config.yaml
num_attention_heads: 3
hidden_act: "tanh_gelu"
norm: "layernorm"
bias: "all"
lr_mult_o: 2.0
lr_mult_up: 0.665
lr_head: 0.00687
max_grad_norm: 2.0
decay_fraction: 0.452
decay_shape: "sqrt"
batch_tokens: 16384
max_steps: 8014
dataset: "wikipedia_en"
Each number is 128 + 32 x the weight over its row's rms, rounded and kept within 0 to 255. Layers, rows and columns count from 0. Numbers have three digits each. The size before them is the row's rms in percent of the matrix's.

# layer 3 MLP down, 96x384, rms 0.139, rows 55-95, columns 256-383
098:150119138131092083150151128144108116087155118173076115147152120180116121147168116158107133178092113091148111163103139135089140149079130104149082156105075110128093132095136089164118158153116158151078115141086100162073106140129142109152184106151107141132095158167152164124181135203104145123141122148125141157119120129163178209102063113135122108200142180184144141112076034050122184132090
097:096167100137121077082193096111102150154146165116120137147111132156083101086072097078113160056135173088134144140115119051130103122180145136130114112149041096169103089192106073130157131152028135147135143124097127140147101075093171108130148132152160118094103108098111111159172151125111194218158125141148158066140132150161144088103171117145099150092151121119108063145101104126184077170168
092:153073094132133132152108109128111063066132123168079145164138107094146124141163087156136140083108146097155126115104180130146122156126152151142174128088126085159126179196112106146182141114080211152160097151092140059139112074159124100110070104121064165124078174144084116123169103141157142148167163100095186097122104096071075081107120127136142123178167141133092121120144123110150155144094
097:173127128151145143087167130147087206143110137127108121110117120148163131115044149134134140097136140105110141082160118179105116151108215183102121137164130150184122122166092122156093121057172158128108108150137176136068148090165051109213179139214131200145059143127102163175124126091132081141156092119120108140142097110143114076137097112096098110076132071124121131165156117207148127190092
107:116141132139155167098236108132164140115147168154128123114110124176089148143149131132097093137082121155094129056133123105112184127144114163084149144087125155114106149136158146111176109145089090094148138156124135143151093100125172161113022093151092144139095086155113110095126164102230140203197106062150161112140110100080142057157116124089128151116115110128147076191093179125106138120084
104:085143117166127185075139141089122146128136117116142153180068172089120160068166108095050113130183108140166146143094116018136140170112092101158127105065178149165180123108152030111135138159122133138138121116115147188108090131152238120144089141096087114119119075157113108117130092134088133112096148157101109122143132109100152118140102079164136120101139166103156101162090149166128143102145
101:099115123150120068119145148084120089132111147078118181176098149073147094142139118100153142104173103188100143134094135146062108157125110195104132151153182187116179112087103114148129132148140117112115147170071110109145082088190139127114034071129136118135109097145162157044171092117156161174133140122062133087128100137130142149137143181123153153146125160084099171094138075126138144102116
100:131133126097117105189139107135105098106084074174143135148172104083077131111109101129087094085077071157130103156085128117136147064115055094093098110126167112100122132083174153135064088112136133131196162122073087128098162123149035131131110171106119089177152197128121196111151132139141129103110146187156160128138136094100082066135128156162135069157088091185155154093125163134148115149108
106:116068099159108126179161143128031090092102206104121132169159128188098053175120096188112072146137087129094127146094168164157105084089153165119169098159155158135097103157109226194104102195149076162095139110065135174155132171125088154129182054156142102141084108143102146102138144084162140091112149136129118159137145125113184105102108144145126129102140115136160094044112100130113142149108
095:042156115089122094034089095069172148141111162104099118132178107168125127114082120176112056110080170109133108093097095089155111178100164193071100087125118111126138187095179161147143117127138126118127131097225089158157078113157007148146245146145062104152081039128123161146143161089138104130131121131122115146105139144138105155090085156134126133079109153140099118165118105145107116144149
096:077137171122175153176148123096177124127135111130096112127108168097089146117075109144151131159113103083127220089167046152145143130156130103169157102138110149207141144119151113089124141165152093167102134142093123110158140155109190143151199103116110118190097127184124118169103108157115126122055103181149140134114156098133178131103152154188120129155135120110137138124166136158153089097082
100:088095115117132144144167131114077164135142061129142100080129128141185110156125137120157116142159147176120119178140070135148131074119147142123123150142096133120123073173078163171172164088161145179143163143128100114156181119160118067111138189133122076134107121095101071157082155167122124134064070155133080123143132118131135082121114109110089125098219154163098137160143112157133106182118
098:096090104143088107141095152177169098100138095140047170120155082130109124160103129077115109120148096112152112144140075126144091120144075065136121153139144060047119101047145199170087103075134174157092176123120132126120115146135116159080192163016153106111168115106135100138134172120126113131151101157151070129110160096152136197117147150086122112123163178169114182203122107130104179163167
095:153147109126103190201080110103140151116134119123176118115106128126136091085127159124110127086117125130057132150098125102141135112093128133133114064136183099132119112177130127066098126109139129092093162144113135150115108172116146103146166163116121131129145148081192168151099104106133085034133148166130138088100172084101130159125118152158079136135150108079108093085181086124133173113127
096:140110121111065123094108144093110112142147092155185113195146074136166200109156075120120165087187171151117096091137179155106155131129120090151123094045112057150113109136099153153155122072119065122124136163190113048125099084166174131093112129141154104104121123120164094106154121132125125104172194132132152129109152165130123151147158145172088174116103116116138117096094105149100146111131
100:092144101115155144135074179138095152159130093086161090117165115092115118127077203164093123118110224135077155073086133192124129099054118158107150154116177193103095099128064155152109173144140201129150150115098166123137115142127111164136193112124125082121119156124054158116102175134061088120107167103185080124143147148125156126133120107153143126138073106195147126111159214134143079176155
095:167082149099127112108070136116120067117157120129131140138133134100176138130113146146160145085159091129128156161141124116098110098180112146191122067136080103165147163140117158228110128094146157168164103149080113110123164167108104164132133115127124147157123152177178111112083159169141121168172109075058136149106094081155099089111169094158166141102129133145164105150136049094142103081093
091:148147095081136159094124116118128117153145099144164124123151141087090176107095109064163159055164171099094144111158082135087124099185161145064105141119126101064115101073143186120137078132130150117143119162163140158081120114092178137118210098125085139119179112098134124169147152106160124201096158165083188117152100159071137105146114135133114129140080142109140103121180091104117163189115
103:135126114155176125122026064131102028113125116188128138139136111135161157143138152105110138077098135161112128149081140190139123083136137137175053119140178125074140149144163082129129121129092146146131107115126101138124115102128058167144110101084160126134132116183121101106161114152100115101108118113130095121205146168131131161143104118142114142084188136098140094134084085102143121108170
099:167140142154145115163150079162131127152122142097193041144112162145075135203051063076124136176088108103098153101137161171133120078152077232177085134058116103099100116144100184148124130146100166131130151093187163160120121127107200129139136172132154099137125096065149157172160122130152150099095137111137130146138114158123179128090130146100136135082061145138166109132199122106153173119164
103:203204096168102224154153174126158054133194121138159103062149145115124144118133158132138132139116118110146103165118178102125164089060142130117130098049113121151097112143152137124170110087113152083155127098159134103135174116141120095146172148162128058112120118095193115167145181092122154156085156165116109170123140071108180124084123120142099176109109121097087095120139162127090074171183
095:157132104158105124116096168146096147109120150161143177120098095141115121185119151104150136157133096101155070127144159132120129066124125144155119145132147140111091185112145114116099123124139110090121094154125136119099117122053122131152099183136139197130089105162159095149156118114146133159165167115123165119185129062113116137097167157096179140124078156121146076080076146147134091101107
102:119126125093112095108155118123121150184152127192130130159154128128128172085114114168179169153149132115183154104165112108071185093120162101107095091127176147124142151068145153132126150146126150130136106134176179141122107088120097115137177124183097092134085143069101156149068151111123123120129193062113058167140112165109133216142142131140114172138111135112126117124122119158096168128110
099:138138111142119141106205150099210153109085148095084118102064148133162131086092099131124104173113085179128075134139103124111105146097157184069117105098109108123166144058128148129146112054110140159126093153035098122127097149129140138195136175087125102078156094130145162061144115132149126145092104149105168162129142077128101121185103128100133154113162140135137165125125161120133100094189
098:155134114090135147120121144129180114131143153089215151132127112143112112097200117089118120163105141121123132122116127097117072108113075103148147103102110202149096138130058073054128172170165124097138113112190120119094148108105132093164102120160128140115170149133164149137128166093155094115139152122138145115106133153129137119144144127106121108165048170116116082139136081107150114102117
095:076106147172123119152155134166112075144119134147121076160112081106171177097091151111120136120095090145087204109106119118143093150124123139090132211058109127121182185100128086134121088148121159123150113104095089157139140088176111108097154069110126148101122128091158143094098122156201132125140126042175122112156093135089113079165162125165150144135100087097117131103130209167171142122154
105:124112136115096150164109104162122159101138083104181089123099162125152076101118098124111134128138171120142109187148131074054120147126134126152102121107155134083114062147070121148094124128119112208136138107121147137101151132140069161200125163130124124134117139179088050154137124177142135111173116111113092110172155118051061162098152129122108126148169118138149125158176138174155130219122
093:106142086177112152093204200118159083103149171116122063057132104195071120136130102129118193142126127104140129130132129144126148043118123161150112139125105172143127095141162166140114140125083157066151135122064114124112145134062131098105181121141088193117086143098161105096145112155101160104188161124071097074117154148090128135084105135112143146087094128137099166115088099104076131110136
102:142142112157171111101141075127175152111110154110159157098106122132109154113115087146129103173151119071149127167110096128142130168118089098101134122134119096108118106106165162147141091129135107140095113115113169086127072144144115157130106154156204159085186140110151126150147079113117145189035113077155108089086083090105102109163140143122156099107133057122120186051120059162092174068162
086:151141160101190132118138119125138157103129113154100160089160163133069101165134131154123068160164058148185091151108095155169117130130134110153155158125213092153141143135106158143144062129115110156156111183119136071106109152117104134135187126121102177139164098137149151144106114123095119156138113118091178148058197143138149170102116103136126137078114104147092119128132155166080138108058
097:129116128142110081074112179126132115092174079117133165116139114084157151130133104124174068150071120100143154144172155121167119145177147111093155100173138075124164139079160138131162097091109150153105140149094151048120164184138109180081171134109127140145130112116151126097127138086140131148108110149110169159082071156172050075093123123148064185094135179135116171138113150137101164075087
101:146147155155155145089129073144160066166134132140196176149171061154106057172121117092140152125141103107128141104140134088119091088115145159131114133098140120117116069186200084109103107142057133150134125191123140151186148102093117164196136143095130115144165145125151127132155116186121110110112165084134111111160178148106163174130101092055040111182136132165177138142146065098131142153135
097:160104128115132141153139154079106190124149086143095133085080119111164110109155125122169180158145122091111112195152106057110091150186178100150190136118073159142124077065065115145158108138131172148157079131189116104170170130109109097098086125131123148148168114168124084146094100154107142136173053113120117104086126138161081119148172178141165058143131152140117188185182125173145156142094
107:109192143157108170104064074077124121160057167114157153112082160181103132130119111143127149116115163152121100146170083121127215176133114109048092103201140202134087137134092154127119135128138108120082160114113108152138134195131124121134124124117122107141148122076132169115105143094119097060140103157123098120139175161093157143114067146129150138133144122103111106105164151120125073105155
105:153099131149091098075125168110169132101116084102126147131120133096196132145121156159156191147205121195114126145141202186149100115161130114135132143120127037106139120127145135219122145060099144122155194196132135123123142092102187096119186089109110156126129119154163116165117096138147175169147156148058119159056121142165089139120069137141194135117197085159134156134106107140108115173128
096:160176097115138132150142113160125135107123150127143162145131103135169095127114116120147143111138181199107118109128153140153130180179171146139172142120171140197146144165128115105120130180157065111123091127161097122141101119155155133116113048164144142158092106125156122093149147140141123095163171120196101120161133188124099118141200052067123100138125105132108118173173149160126130149125
106:102137166149096113164136136152088148168158126178128120135160108128157100189103138135135165127152073135095159099104075080108133092137137189130118124129149214140169142122191183122161090121120107153174123106112169121167100173137156087101134112198085111094182124133109154156093154114186085141155146117138109110154140128147174112134195144116091131124159175131116135106126096101051131117095
094:074108148127155169103142147129126138168137063150118108112102129079111152120162120094117143168121099183196124137143096071076183160119171115145111129069182156127140098082099072078144137196148179150180168143152138198108162180174175130121103148078100147107124110185115096198145124058090143126120147071131160082063070139117098103230134110074117111138163132100147109110141137173093096146198
112:088109106196147081111157087159113124147099133153098168171120060109127024092191125156096149106136117068116112094114136186125155158105133127118157150172118157156075098104121136166166088120114159161144109099108100101143133073118088136136160110129143156127155107175180091132099163098109117184108142145138105103102065184102131145137145105165102140100117137092129078137106071128105133118132
097:166060117151160088140136166134133154134102139102143099163079148140120127139130127100179168120160142149135130121103130062170191146116141154176142159156105135149159154101157127129151114133192125135175094176134135159120119128133103126139042090175089112159134076155068102151145160098121122103131096139128118051116102100096094078166149148154077117121138134087122119115172113162115102127076
104:171151171124102096184109083140138152097145140146104123110151162120118148166120192127118137092116127162096166187127141123170128114129108164180122140132125129208167148162094118047146145095184212207150114115130156103096134111141216121118001169098103195118120168154156112107096085193166095109129094115130146102179124053109135146130122184138184175110098087159115145147154163140141123099120